Weights of a small transformer language model.
Architecture: learned positions, biases.
Training: a variant of SOAP for these matrices, 123M tokens.
Each number is 200 + 40 x the weight over its row's rms, rounded and kept within 0 to 999. Layers, rows and columns count from 0. The size before them is the row's rms in percent of the matrix's.

# layer 10 MLP down (transposed), 512x160, rms 0.273, rows 424-467, columns 0-79
103,192,205,186,124,193,169,240,238,178,224,190,233,215,178,139,170,213,228,193,165,243,180,207,186,160,194,227,266,291,243,185,217,153,144,202,152,229,141,209,209,203,205,196,304,101,120,181,230,218,216,185,192,166,196,269,219,215,134,198,173,239,157,125,191,253,89,176,218,141,198,174,198,221,185,183,193,220,201,181,230
111,259,230,182,231,193,139,215,224,134,150,252,161,183,182,215,138,189,293,163,154,192,158,162,205,217,168,196,149,174,174,221,173,143,174,164,173,203,109,193,235,185,188,182,211,222,160,213,237,196,197,210,308,167,164,219,286,247,178,222,168,159,177,236,217,238,211,195,166,197,253,190,166,196,263,238,259,180,203,242,273
101,138,218,235,152,187,229,184,234,221,227,233,183,208,198,270,251,175,203,161,245,226,209,156,160,186,184,175,242,200,157,220,231,176,117,201,193,201,228,210,75,157,180,200,233,131,195,112,214,188,185,231,96,201,148,128,213,179,148,159,187,176,134,228,179,217,183,196,149,216,203,289,194,253,152,234,173,178,186,274,227
091,192,189,267,253,244,238,173,271,213,169,213,123,280,162,201,204,201,226,184,216,168,223,171,220,226,139,190,135,229,263,208,224,190,189,157,221,237,231,259,226,136,178,171,234,203,201,168,205,234,178,212,235,290,187,216,140,155,187,157,190,226,230,224,261,238,185,155,153,207,194,234,180,171,240,239,127,249,196,256,204
110,252,275,189,202,206,200,154,156,157,257,204,161,223,184,219,158,199,178,280,236,187,240,256,273,137,194,209,172,196,163,228,178,250,187,255,250,183,206,157,184,193,189,246,150,224,268,215,159,197,187,214,175,227,204,234,238,188,178,161,171,205,165,160,317,201,176,202,171,233,101,165,240,244,203,168,158,203,189,229,185
088,270,212,261,302,222,122,192,244,234,230,226,165,220,213,195,226,178,201,245,151,230,162,216,237,225,150,185,258,208,166,237,201,214,178,228,277,152,193,227,170,199,152,245,124,206,220,220,167,241,153,253,169,226,237,168,155,201,216,239,279,232,204,236,228,83,188,214,203,126,149,181,193,177,106,159,179,174,178,200,256
104,161,202,182,260,192,244,194,194,231,155,245,104,171,199,187,222,268,230,293,156,197,249,126,186,190,135,138,148,200,230,205,177,273,261,217,218,235,211,193,213,215,244,237,140,221,248,198,174,152,210,238,228,209,229,177,152,205,128,217,196,168,233,177,179,175,133,199,179,269,221,200,250,153,260,185,115,165,149,173,283
103,232,170,176,215,127,250,223,189,231,254,196,211,172,225,155,283,174,166,224,214,173,226,290,264,174,198,202,126,153,241,137,133,214,248,192,247,217,263,110,166,227,122,183,216,179,198,198,203,213,182,202,206,219,169,267,192,207,133,213,175,206,179,172,157,157,184,147,172,158,217,139,166,219,288,202,194,149,262,151,175
118,203,264,242,260,144,212,209,193,211,226,180,164,288,152,122,130,165,190,208,140,256,215,220,239,130,254,154,55,231,144,222,189,133,133,123,226,191,164,164,213,197,198,170,201,178,205,281,189,188,214,189,253,192,174,261,252,114,187,195,192,164,219,190,181,294,173,232,210,213,223,264,154,163,176,237,232,173,118,163,119
103,212,193,193,246,240,151,158,194,190,176,234,185,237,150,185,227,143,199,136,191,87,195,254,218,220,263,258,183,123,219,205,144,280,263,198,183,262,210,179,219,230,245,205,246,218,180,177,170,241,216,230,222,193,185,200,261,191,194,179,216,196,252,81,124,173,182,190,179,194,223,213,222,258,253,169,174,207,257,201,193
106,216,232,208,211,133,185,253,252,255,284,223,201,148,196,250,239,211,232,309,221,164,228,250,160,236,177,200,236,223,226,237,136,227,207,189,190,153,189,157,215,212,267,183,174,177,224,200,212,151,159,67,238,97,144,277,197,239,178,143,188,254,188,244,223,269,266,149,259,210,248,216,136,244,207,176,232,220,230,170,233
102,205,245,183,188,200,268,249,237,258,182,167,177,172,227,233,152,182,154,147,194,224,204,164,205,179,224,242,178,202,174,196,193,200,180,157,223,153,227,197,170,148,203,301,268,180,210,189,256,216,183,233,259,277,144,143,221,208,254,180,88,153,83,229,159,168,276,155,241,214,181,190,171,169,246,151,232,175,191,228,205
094,120,179,181,138,224,228,217,212,222,222,154,226,272,205,128,221,133,231,216,210,253,190,134,136,204,248,170,216,202,248,190,161,233,174,164,176,183,204,229,221,184,145,142,189,133,210,160,204,189,209,203,303,159,244,192,208,124,223,203,212,232,184,267,178,199,161,182,289,232,163,190,231,214,160,185,156,169,221,190,130
098,235,216,183,168,213,237,219,220,214,220,139,120,233,144,133,279,254,223,263,243,210,186,148,206,164,219,236,166,209,237,211,174,217,216,201,239,294,150,224,231,129,201,208,172,218,179,192,161,210,236,273,192,230,180,196,300,224,176,198,214,210,221,164,245,115,201,203,204,235,236,186,128,205,255,139,109,192,221,186,217
098,124,191,261,234,207,172,189,233,153,264,210,164,183,147,142,243,291,206,187,276,178,183,165,216,210,169,176,199,184,183,183,250,300,219,135,176,238,183,167,177,242,248,193,201,236,197,195,273,121,232,126,179,145,245,149,238,229,183,197,235,195,179,229,149,266,232,226,94,214,243,146,156,179,118,174,229,226,224,132,185
104,220,156,196,243,184,199,209,161,176,176,172,210,160,194,181,183,175,167,194,244,134,198,166,146,181,141,176,239,132,222,188,179,211,143,231,184,231,182,180,218,237,164,214,173,224,224,261,155,204,212,256,250,248,210,151,210,216,235,235,210,157,200,184,126,174,215,145,200,227,225,136,359,201,240,178,193,261,228,160,157
099,216,206,244,208,236,245,181,230,229,183,227,189,171,222,231,293,166,214,190,206,193,197,208,213,230,305,116,230,143,252,168,274,208,300,182,229,201,192,188,142,251,164,190,134,237,221,194,186,157,242,239,135,220,263,172,220,169,197,190,247,249,141,237,207,209,243,208,209,181,183,223,208,303,134,139,128,196,224,212,161
109,189,176,169,208,206,199,143,180,188,183,160,231,183,212,191,245,156,248,241,181,127,164,187,230,248,219,202,230,254,252,194,251,224,197,152,273,136,208,197,251,221,163,200,191,251,241,172,175,216,156,116,154,234,206,211,185,202,182,185,226,226,196,194,251,192,139,103,194,229,201,238,154,277,182,242,173,138,285,193,226
108,214,236,275,211,213,249,191,277,215,151,183,150,160,229,212,213,145,146,241,145,205,252,212,220,145,244,262,196,204,228,255,153,140,195,240,230,174,205,222,174,195,186,160,164,261,245,238,216,157,222,164,210,125,186,212,237,199,286,269,181,219,177,114,223,182,124,239,103,205,174,195,145,190,219,147,229,207,209,133,192
103,228,127,188,148,184,135,233,188,177,212,157,268,223,162,209,236,150,239,273,178,257,144,208,234,222,171,180,203,225,132,190,158,246,156,237,241,210,216,235,218,210,313,205,184,147,187,190,221,138,167,237,164,186,241,162,200,251,203,226,188,193,198,178,220,159,223,123,184,149,169,208,146,150,213,141,198,179,179,209,282
096,232,189,206,218,198,265,212,190,162,150,194,231,233,146,241,211,201,159,227,223,249,216,248,239,211,258,225,139,229,185,210,169,212,206,229,217,194,264,207,198,231,149,266,213,192,181,190,194,245,154,153,265,165,212,222,197,168,212,157,277,178,161,205,215,154,176,183,188,184,198,113,174,172,212,133,188,206,169,224,225
098,183,199,190,205,210,300,162,207,160,189,189,284,183,205,198,194,217,158,161,218,186,99,204,202,210,276,213,200,174,188,204,181,220,190,174,251,199,222,168,223,218,242,238,269,168,257,227,311,185,186,214,142,247,138,241,178,111,190,162,197,107,218,180,185,221,170,236,179,215,248,176,254,180,228,159,149,233,136,233,165
100,264,240,215,219,226,133,144,271,230,106,158,248,179,179,203,233,171,283,215,155,209,186,184,131,228,258,218,144,175,166,264,273,190,229,284,234,228,204,232,172,268,214,230,180,300,264,185,211,247,259,247,192,153,165,161,182,220,282,190,260,237,200,225,185,185,218,177,197,189,226,235,177,268,201,201,128,164,164,237,214
108,251,216,183,177,220,219,137,172,153,237,212,204,211,209,270,241,151,221,200,209,138,127,137,174,185,133,133,216,147,232,225,177,261,222,188,193,240,174,232,167,206,203,224,177,152,190,98,123,196,236,216,206,219,188,212,183,228,242,250,180,171,253,244,261,193,180,203,236,190,186,110,276,186,252,155,126,182,281,145,203
112,222,253,217,246,205,227,183,255,133,301,234,226,231,198,147,285,195,193,182,130,169,133,224,179,208,218,189,283,184,197,172,204,180,201,236,235,167,164,236,212,153,230,196,199,185,223,157,130,208,166,225,207,215,184,233,228,191,191,175,233,255,180,189,161,232,161,210,275,220,136,167,276,137,208,204,236,241,202,208,179
112,193,190,193,182,265,235,210,229,187,231,157,219,184,235,208,237,218,212,205,231,243,206,187,234,168,206,108,168,234,185,174,252,150,154,135,194,208,182,160,251,141,191,207,201,269,169,204,277,188,234,191,160,193,185,180,189,236,249,201,212,212,189,190,199,174,222,194,178,186,206,179,241,168,136,254,269,201,147,173,206
101,154,167,231,195,218,212,208,235,224,261,126,115,204,198,173,144,210,194,176,143,159,157,215,197,203,252,139,190,263,234,213,229,183,170,182,174,200,199,222,212,139,197,148,237,251,209,198,118,202,125,129,141,176,186,219,247,197,208,204,199,133,161,185,227,193,158,215,232,182,147,261,255,198,220,219,212,273,194,259,250
096,157,210,230,152,196,204,176,219,201,255,176,240,141,205,181,210,200,157,225,209,225,170,252,146,169,163,199,112,264,115,171,210,201,267,178,275,214,212,188,220,168,193,210,231,207,191,223,256,170,211,195,263,250,202,219,188,158,197,195,105,280,246,226,170,189,240,187,229,158,172,242,224,187,177,166,190,141,191,234,199
105,265,163,181,237,202,151,264,204,218,211,188,223,167,187,237,270,200,193,233,164,166,179,135,167,213,126,213,230,114,200,149,214,260,215,239,224,147,249,120,142,175,196,192,137,236,225,290,127,220,276,293,156,195,178,145,240,166,154,229,199,188,241,221,189,208,186,191,227,209,199,159,140,221,161,95,200,254,220,203,187
090,183,174,124,102,212,165,232,204,185,198,233,108,241,155,221,205,200,206,229,274,228,210,298,181,258,192,162,228,177,229,207,255,189,240,159,175,174,151,281,142,278,209,152,227,265,219,159,141,194,146,172,110,185,236,203,226,196,166,194,182,188,258,192,184,218,252,152,198,215,224,231,210,204,211,246,155,175,210,207,125
109,196,175,247,246,132,259,176,210,222,259,211,127,124,260,169,182,272,169,212,196,207,219,241,237,150,142,201,165,233,195,210,213,292,224,187,158,240,185,256,266,214,152,134,148,195,185,214,238,216,184,156,195,200,156,123,153,245,189,126,221,222,192,214,148,260,201,192,190,167,261,193,208,218,245,189,189,187,250,215,210
091,268,242,204,217,175,295,205,155,148,280,215,221,264,220,243,197,181,213,205,285,225,172,172,191,221,208,218,142,180,157,219,161,182,210,222,165,163,176,204,192,194,170,250,176,217,215,150,197,207,215,248,145,196,172,183,122,167,246,172,205,195,119,221,257,233,215,196,165,165,143,177,184,159,211,141,170,217,236,193,260
104,149,174,176,165,159,199,165,145,197,187,167,203,199,224,95,98,164,205,253,176,235,188,214,136,230,196,157,129,306,222,249,236,168,261,214,179,200,224,187,211,225,205,194,208,141,204,180,268,159,242,173,254,213,205,184,221,227,184,212,162,266,95,300,201,171,214,154,216,157,144,196,171,178,205,187,206,178,166,230,173
111,245,237,156,179,205,180,190,292,175,245,233,187,211,265,230,188,224,191,173,212,243,155,219,230,225,262,193,182,244,200,227,222,133,159,203,195,221,244,170,226,126,154,207,230,177,282,266,202,235,259,192,209,188,166,201,229,185,263,181,127,222,257,257,182,187,246,203,231,211,239,213,204,246,171,170,215,246,216,230,273
100,107,230,259,178,178,194,174,203,187,227,282,179,209,169,213,138,209,239,261,212,182,188,201,217,141,185,203,186,215,188,301,241,228,185,105,208,188,193,228,251,177,210,175,191,283,197,134,206,218,202,132,190,242,213,165,199,183,226,138,143,227,141,120,188,173,184,183,211,213,102,255,234,246,188,163,144,155,236,198,267
119,260,213,118,271,163,221,231,192,269,187,232,258,256,233,198,191,183,198,178,275,169,177,106,249,178,189,207,211,206,166,278,169,170,190,190,188,211,264,230,185,212,179,191,215,224,143,136,176,230,193,197,182,184,176,118,231,166,145,156,221,264,196,186,215,216,200,261,262,169,266,219,181,240,177,173,243,114,169,210,325
105,182,235,247,170,211,177,222,228,164,194,210,148,213,202,211,226,193,192,157,219,179,216,253,215,227,172,213,230,249,166,192,216,198,201,284,192,225,189,158,203,211,81,202,274,146,194,213,189,228,158,180,214,239,276,199,210,218,197,255,149,139,145,237,178,163,207,246,161,251,167,238,99,203,194,206,243,134,140,207,130
099,237,308,192,215,180,146,135,189,222,190,223,217,235,171,184,274,207,175,249,174,180,203,218,212,208,272,189,227,156,187,173,172,237,230,220,227,238,232,121,175,189,244,181,198,166,166,232,188,201,245,134,235,185,196,159,255,195,172,188,200,210,225,192,211,262,181,287,181,158,293,147,186,150,197,179,170,51,222,186,201
093,207,222,236,133,211,237,234,210,245,289,174,160,239,216,157,253,230,195,210,170,176,189,200,269,165,202,206,123,112,226,276,221,181,244,171,146,275,269,235,171,179,207,116,210,149,202,229,160,216,255,158,197,258,194,214,185,261,105,155,232,157,210,222,211,200,209,181,199,190,213,229,181,165,297,144,199,215,179,221,223
087,208,190,291,204,150,213,201,154,198,212,238,210,222,242,194,252,172,163,196,129,176,221,234,225,188,200,200,144,265,257,235,227,207,241,236,230,183,218,237,159,200,182,197,229,285,193,247,147,222,264,264,185,225,198,246,212,221,210,247,225,207,303,233,219,187,122,230,162,227,202,262,304,256,238,122,155,248,223,133,195
108,223,236,219,100,247,223,169,190,224,207,145,200,196,232,218,152,178,169,187,250,208,197,202,186,164,188,228,221,165,246,242,234,192,151,202,164,210,182,152,166,102,261,160,189,150,206,215,210,219,213,214,230,224,181,228,269,155,161,202,206,164,220,127,204,160,212,278,201,187,164,210,280,143,199,256,158,227,137,199,207
114,223,208,162,136,213,165,263,241,230,217,216,209,281,126,209,236,142,207,208,219,250,157,189,215,177,220,181,176,180,205,191,275,163,207,198,177,284,204,146,152,238,209,149,139,198,196,261,134,225,233,108,240,160,208,212,186,164,240,184,176,238,226,237,136,266,212,185,212,213,247,227,213,241,171,235,220,181,126,199,189
104,191,238,184,172,198,172,179,277,185,145,186,177,196,219,240,199,270,190,136,218,172,247,183,128,190,162,171,130,172,119,198,277,214,251,234,216,215,128,102,181,197,179,234,205,196,223,179,130,225,183,181,157,182,163,201,104,183,209,248,140,230,241,188,246,203,168,211,117,219,265,206,250,207,185,186,244,169,244,244,196
097,153,211,240,223,235,227,188,213,209,211,193,155,162,161,193,195,216,200,220,201,262,160,119,201,225,189,176,206,209,167,243,164,170,192,232,245,195,201,315,174,209,258,155,271,129,250,231,193,162,214,215,206,211,278,151,197,266,178,172,180,215,142,253,156,180,218,163,254,187,180,182,216,249,290,114,228,209,194,203,167
# layer 10 MLP up, 512x160, rms 0.26, rows 425-468, columns 0-79
111,201,190,162,171,222,203,242,165,185,200,205,198,205,242,247,163,180,224,218,208,197,188,220,224,273,259,185,202,177,172,148,189,231,309,211,248,224,211,207,153,136,203,221,267,239,243,171,211,195,172,191,152,127,239,218,157,207,258,189,252,212,198,167,203,150,215,258,250,107,160,217,232,191,248,171,170,173,205,171,260
095,229,205,212,287,136,158,233,172,186,189,174,237,210,143,185,271,212,210,180,203,157,222,198,225,216,187,226,167,226,204,178,129,166,235,184,169,253,187,243,282,155,150,195,239,226,291,208,200,202,208,125,232,249,217,175,200,197,216,216,256,192,102,186,261,206,244,215,305,159,168,290,247,243,134,146,208,172,213,146,243
095,191,239,176,299,200,199,264,197,242,221,197,214,182,235,131,165,131,178,203,216,151,216,228,164,209,162,226,227,176,247,199,135,265,176,262,211,170,203,197,228,195,172,224,209,180,250,191,256,222,268,221,88,203,215,234,244,272,181,210,245,233,205,185,240,177,110,193,287,206,215,209,212,219,174,182,289,264,221,185,173
107,207,211,248,257,180,217,194,197,204,210,228,220,205,181,174,136,180,163,228,191,225,257,186,273,216,238,273,182,220,192,192,128,260,118,217,215,194,145,142,149,121,165,217,179,173,196,215,241,191,205,154,191,230,195,134,221,126,159,229,142,232,253,196,236,230,247,258,255,210,187,206,254,221,228,206,106,194,216,123,215
093,212,239,217,190,207,191,198,144,266,153,173,285,192,193,215,190,237,278,160,202,152,279,196,181,184,248,164,182,185,176,171,230,194,229,226,143,147,175,206,335,200,225,215,162,131,218,114,182,167,152,155,172,194,147,215,244,216,235,228,109,132,156,187,221,180,263,209,273,148,284,202,273,164,256,244,234,237,224,191,258
098,219,238,264,202,204,225,230,221,187,251,212,242,182,159,192,256,227,231,114,226,246,224,207,167,185,225,194,188,174,202,113,205,112,170,235,202,152,166,127,136,140,58,168,127,263,190,181,293,201,193,136,165,168,168,264,263,242,232,219,269,248,205,159,177,196,264,258,180,164,194,256,213,245,218,244,237,261,261,185,182
099,215,279,235,135,157,234,269,227,227,188,135,169,207,175,304,159,217,247,168,184,168,233,160,213,93,149,245,195,226,234,144,172,178,174,251,168,185,227,205,182,185,232,227,222,183,209,191,124,215,182,168,286,304,95,206,274,222,266,182,193,165,175,280,138,95,189,248,251,179,186,225,188,194,248,236,190,244,181,180,228
107,291,160,128,236,188,154,183,246,143,236,150,236,222,246,208,122,203,149,185,219,176,192,262,192,190,161,190,151,120,184,237,172,226,214,236,239,203,225,178,189,171,143,164,247,181,203,160,202,187,187,115,208,171,188,185,191,131,173,205,197,188,237,100,178,169,190,225,157,179,188,208,250,141,195,184,133,207,221,196,280
099,144,197,228,185,286,150,160,263,194,136,222,211,221,257,197,142,281,250,117,217,278,194,221,135,203,202,267,156,193,150,220,239,227,243,140,212,168,175,197,226,227,180,171,193,227,201,200,157,214,214,211,184,186,183,237,151,216,220,163,188,168,174,225,141,188,210,275,210,250,118,237,218,191,149,181,223,200,201,225,212
107,255,213,232,193,238,123,146,242,162,165,158,228,228,155,247,202,175,192,149,151,189,238,216,214,219,167,198,215,177,202,150,149,191,202,165,106,205,171,183,244,200,135,220,234,184,172,176,219,188,192,226,179,148,156,278,215,184,241,140,247,152,181,235,130,176,280,264,171,252,73,237,190,215,161,158,258,194,188,149,217
102,242,137,167,144,211,161,153,256,246,221,226,165,245,124,172,162,214,110,222,229,165,194,222,163,171,181,184,262,185,179,190,159,153,209,184,203,244,207,247,131,157,280,118,192,250,145,187,179,155,179,249,161,197,285,237,170,109,208,181,240,191,206,218,244,218,241,121,244,174,274,225,204,248,93,224,195,240,136,189,224
098,223,191,181,197,189,200,100,230,217,234,203,197,221,281,205,135,211,204,215,185,231,233,210,178,156,229,190,178,181,162,137,180,146,189,166,188,204,308,239,207,150,214,153,177,155,175,200,226,243,249,217,256,234,172,171,211,193,250,178,201,201,193,167,160,190,230,205,261,203,233,162,222,266,184,236,209,204,223,178,157
103,170,240,177,215,209,137,181,207,191,239,183,213,167,205,224,209,188,178,220,145,279,180,284,171,183,202,240,221,194,201,229,197,156,229,269,200,223,195,130,156,223,277,163,197,265,169,180,262,226,201,261,246,220,217,173,199,206,151,225,239,158,201,206,198,221,246,168,256,235,205,117,261,148,163,286,214,218,167,238,226
101,230,240,206,160,166,240,184,240,243,177,171,233,187,208,220,186,220,187,227,134,168,272,143,251,256,158,203,175,195,205,183,161,176,170,270,146,177,225,263,194,233,153,179,128,218,116,196,225,178,248,122,191,171,190,167,175,242,242,150,212,236,185,294,222,164,302,172,165,229,115,260,199,250,181,218,290,165,217,152,179
101,171,256,256,206,117,104,189,197,229,195,174,270,174,172,235,199,205,167,212,182,284,243,166,115,260,240,228,202,230,193,165,150,217,180,192,278,191,235,255,187,186,195,189,238,231,162,234,233,102,132,173,268,199,212,278,176,206,271,194,246,238,178,112,271,238,158,247,288,234,147,187,164,176,217,163,182,209,266,254,189
095,172,201,154,175,158,89,194,198,174,249,174,175,239,171,151,198,186,235,221,214,147,149,161,223,158,159,216,239,156,192,164,109,200,204,239,206,167,255,280,208,152,198,151,244,222,144,164,193,166,126,160,201,114,265,260,174,224,219,216,235,252,177,206,260,150,246,236,164,195,214,184,176,197,249,152,263,204,243,200,213
099,231,220,179,176,149,222,120,239,198,161,213,280,201,164,190,164,149,228,215,254,243,207,173,213,278,232,174,121,195,144,193,194,212,146,260,228,166,136,176,193,201,123,150,161,223,178,166,129,196,174,170,195,197,223,203,271,190,253,165,220,219,243,220,236,158,156,151,200,241,189,205,152,225,238,197,158,178,121,193,229
109,177,239,212,152,121,312,176,202,170,193,232,206,263,175,300,226,135,227,219,202,152,216,216,136,223,132,277,193,228,213,285,224,162,163,243,211,175,206,279,196,175,147,217,239,264,187,131,178,164,193,163,179,247,171,170,203,203,224,199,221,211,184,172,209,189,226,225,203,222,207,197,182,189,211,139,226,227,182,190,222
104,264,190,261,208,192,277,243,187,198,157,177,183,309,242,174,236,173,271,162,259,215,203,141,174,169,244,192,240,259,204,131,200,196,233,152,220,189,225,259,189,157,101,147,232,188,172,212,168,213,197,128,249,195,274,182,172,140,238,216,230,243,149,182,153,241,200,182,260,174,212,235,175,178,108,289,226,204,261,159,211
097,171,239,173,260,139,192,144,201,176,247,241,128,205,182,204,175,260,212,216,162,187,175,149,134,176,151,225,182,182,215,236,145,192,232,189,216,147,230,165,193,247,215,120,230,229,197,275,254,178,165,227,211,184,149,127,257,199,217,152,194,157,211,182,190,131,269,228,278,169,169,177,215,240,191,208,195,199,195,152,149
094,154,185,173,163,171,220,238,225,182,182,188,249,225,262,167,216,175,152,208,153,170,194,279,75,263,187,294,198,156,228,252,175,191,280,202,153,245,215,179,246,163,195,187,115,147,180,201,232,151,162,207,230,174,279,202,205,232,178,188,198,230,199,285,206,128,176,213,173,183,245,235,173,254,151,173,186,227,226,168,184
101,127,181,205,197,191,206,217,190,182,214,172,192,152,226,230,226,213,214,202,212,218,123,187,179,182,264,175,247,172,232,186,118,150,184,162,242,181,207,134,132,240,160,255,171,228,179,180,207,153,166,108,177,223,150,117,239,135,241,223,241,267,260,215,219,180,184,258,179,248,214,184,222,203,187,209,205,176,177,235,148
107,230,258,192,211,239,269,146,211,179,216,153,132,185,239,239,211,189,190,213,151,242,235,168,177,194,162,221,217,173,161,180,152,183,128,258,222,190,247,169,182,131,270,183,259,204,194,212,201,194,227,274,137,267,166,228,176,210,247,164,283,239,187,160,228,168,190,151,264,197,231,245,136,124,225,179,184,295,213,124,143
111,240,137,116,227,226,247,109,225,273,170,158,187,292,234,212,180,145,246,221,209,238,157,244,249,128,178,242,191,165,138,192,279,160,175,172,151,198,151,160,220,183,195,246,114,287,130,225,206,174,245,213,206,217,171,224,240,154,185,195,205,238,156,161,172,146,213,189,276,194,183,171,193,110,237,209,192,256,157,210,211
105,259,208,174,164,181,146,164,225,210,255,213,271,170,100,248,163,171,149,141,222,184,160,170,216,223,183,132,303,196,180,162,215,197,288,248,202,187,195,241,153,178,99,212,138,228,195,241,161,197,223,239,245,163,131,169,222,177,214,250,191,186,177,269,202,214,205,188,210,290,217,247,176,224,225,187,195,239,185,219,251
098,186,189,230,131,221,250,241,238,261,284,271,280,192,231,119,240,207,162,248,219,146,244,202,220,250,202,173,193,152,181,177,245,176,268,196,246,199,198,92,185,216,188,238,167,243,214,149,226,206,217,180,194,199,200,173,165,187,218,196,197,212,243,173,172,206,137,169,244,263,270,232,212,242,171,290,153,246,182,107,148
095,206,207,262,241,211,180,218,204,153,250,202,164,187,281,189,180,272,178,215,167,265,248,223,248,245,157,201,183,163,234,235,229,188,294,197,215,184,131,192,158,211,229,131,270,175,164,222,180,191,253,243,187,195,162,246,254,194,167,135,230,189,149,138,192,196,176,199,181,164,207,191,180,250,111,188,202,196,189,185,179
094,230,248,135,236,196,216,226,171,158,218,211,236,241,214,195,215,283,201,197,205,173,204,199,248,191,232,158,156,116,197,184,286,215,159,191,143,187,135,238,258,199,157,182,181,212,196,150,205,138,179,242,237,133,197,178,242,249,201,233,163,215,167,151,197,168,259,184,192,176,137,157,252,225,124,229,209,150,254,205,166
101,224,168,167,268,152,186,165,205,222,259,171,195,96,204,237,227,200,172,233,169,175,161,191,203,212,187,163,230,186,229,217,205,267,201,217,271,181,129,210,191,242,268,280,223,155,204,214,197,167,236,177,196,209,161,195,168,228,208,251,225,209,205,138,156,247,232,232,297,199,225,248,192,211,177,170,250,195,157,219,160
100,182,197,240,202,219,195,120,186,250,138,185,179,189,176,187,171,268,140,155,246,203,181,187,171,217,156,264,191,165,352,151,268,185,110,169,173,228,179,219,192,170,264,159,228,191,224,216,233,189,247,205,181,227,243,229,202,179,137,214,308,209,226,237,228,205,246,153,237,181,243,208,257,207,209,210,160,165,134,147,181
089,203,211,171,237,188,226,183,253,208,218,129,217,198,226,171,221,161,210,180,208,173,181,198,187,185,175,191,165,118,197,276,162,236,208,194,213,251,244,110,251,172,159,221,218,200,254,225,198,169,235,216,170,178,124,210,260,230,230,148,278,225,217,222,201,164,235,177,222,184,235,186,195,215,184,134,134,189,167,180,248
108,160,178,191,238,171,270,167,170,178,226,181,238,172,275,201,213,190,197,190,207,228,197,195,174,189,200,202,230,194,147,253,138,188,170,133,170,205,165,208,185,261,176,212,164,326,193,184,239,272,240,159,196,175,161,225,212,246,162,215,160,251,180,214,148,199,242,179,204,154,204,261,172,285,178,244,166,217,226,282,237
107,223,223,230,207,208,174,176,134,152,231,244,183,163,189,217,220,294,219,221,144,236,203,164,214,215,222,206,154,240,146,216,191,165,179,199,316,269,217,166,189,209,181,180,225,191,210,177,189,195,184,198,299,263,143,238,199,103,198,203,190,192,171,181,124,166,267,223,153,157,230,261,195,170,132,204,232,174,196,201,231
094,253,131,169,195,222,198,218,189,199,161,226,170,163,250,200,147,222,150,261,207,207,194,220,183,157,177,239,231,205,210,213,127,209,184,161,237,245,265,241,247,239,209,219,143,197,161,212,213,173,180,171,246,164,157,217,204,254,149,229,233,154,196,186,340,209,151,249,179,165,291,194,154,187,192,210,189,254,214,217,178
108,91,179,253,232,213,245,150,208,259,178,177,179,166,161,269,155,210,254,236,151,162,243,171,238,181,224,165,160,188,143,194,229,228,216,193,192,201,169,223,208,207,96,230,208,166,186,211,324,114,293,249,219,130,170,197,230,198,163,161,174,172,170,200,207,207,217,149,209,182,191,165,219,218,249,232,250,247,238,220,237
103,235,223,202,187,214,177,208,140,148,170,212,184,164,116,112,200,187,154,220,235,130,216,206,226,217,215,229,251,261,201,197,176,186,172,144,277,194,219,176,159,186,171,217,209,206,192,222,221,168,228,183,192,257,237,191,295,164,239,166,253,182,227,136,170,173,212,132,272,156,217,173,209,238,219,253,205,193,244,179,204
102,151,236,140,149,245,162,173,201,248,179,142,215,168,213,194,154,183,142,208,239,226,224,183,284,156,202,203,205,158,189,195,273,189,228,249,225,119,197,205,212,154,165,178,235,221,220,177,205,203,212,230,183,225,221,220,245,183,284,238,218,203,198,196,260,176,148,177,257,183,144,193,257,175,211,211,193,187,218,290,175
096,149,204,169,226,174,193,197,102,168,139,268,248,185,221,187,243,203,229,219,162,260,133,157,120,202,239,184,205,153,180,217,212,187,149,213,204,211,168,189,229,240,233,222,180,259,229,154,235,173,227,191,228,225,234,132,260,212,187,137,150,212,223,190,172,146,237,215,314,230,169,203,241,215,177,233,191,248,155,284,150
096,210,188,170,268,190,169,126,177,252,225,263,205,121,219,156,233,190,189,176,194,172,184,161,208,223,215,193,170,149,194,139,149,192,239,224,136,202,254,157,206,228,122,219,184,226,143,188,250,187,205,233,214,276,224,105,203,172,176,171,238,231,204,232,185,246,211,210,189,149,211,251,199,236,150,236,267,117,157,220,206
108,199,163,150,220,220,134,199,172,194,180,135,182,250,208,221,199,198,178,228,227,222,242,221,190,236,213,219,169,245,186,256,188,212,198,156,210,131,162,241,213,245,202,245,206,151,186,162,214,154,183,161,210,234,213,126,256,253,176,198,221,273,188,210,298,176,177,137,290,218,167,242,131,267,197,194,189,158,226,199,248
105,236,209,194,198,313,207,225,125,197,234,204,134,220,256,158,209,221,205,130,241,233,214,189,178,136,135,212,193,155,157,158,201,214,177,208,139,250,105,220,174,191,191,166,160,227,241,197,208,162,135,157,232,187,205,185,228,184,124,166,343,223,138,223,165,184,203,202,231,198,221,253,220,243,170,198,160,190,305,183,241
096,232,141,196,182,146,158,226,226,217,140,160,206,187,216,166,177,239,172,258,186,172,192,202,193,165,246,184,230,170,265,145,218,183,194,123,217,257,176,154,134,184,207,125,159,212,174,211,248,135,221,221,244,129,202,213,217,176,184,284,252,252,245,162,180,192,233,198,211,226,251,146,168,197,162,100,200,222,233,238,201
096,197,145,159,205,156,181,197,202,253,297,161,172,271,183,164,144,247,235,238,201,181,152,189,200,189,191,179,269,193,189,201,125,215,191,243,174,204,188,237,145,237,180,140,166,175,182,252,168,234,189,179,228,164,217,212,238,190,137,262,234,135,236,182,221,145,259,200,182,217,203,181,190,161,170,216,268,171,152,240,208
100,171,157,194,198,129,166,152,219,141,139,219,153,244,223,204,126,247,166,192,193,169,145,269,227,260,207,199,173,224,245,164,233,265,207,205,263,174,217,201,93,156,156,185,225,229,216,205,189,246,153,178,287,144,169,264,231,255,152,225,262,240,161,193,230,162,208,200,233,179,275,197,277,242,168,195,191,221,223,275,252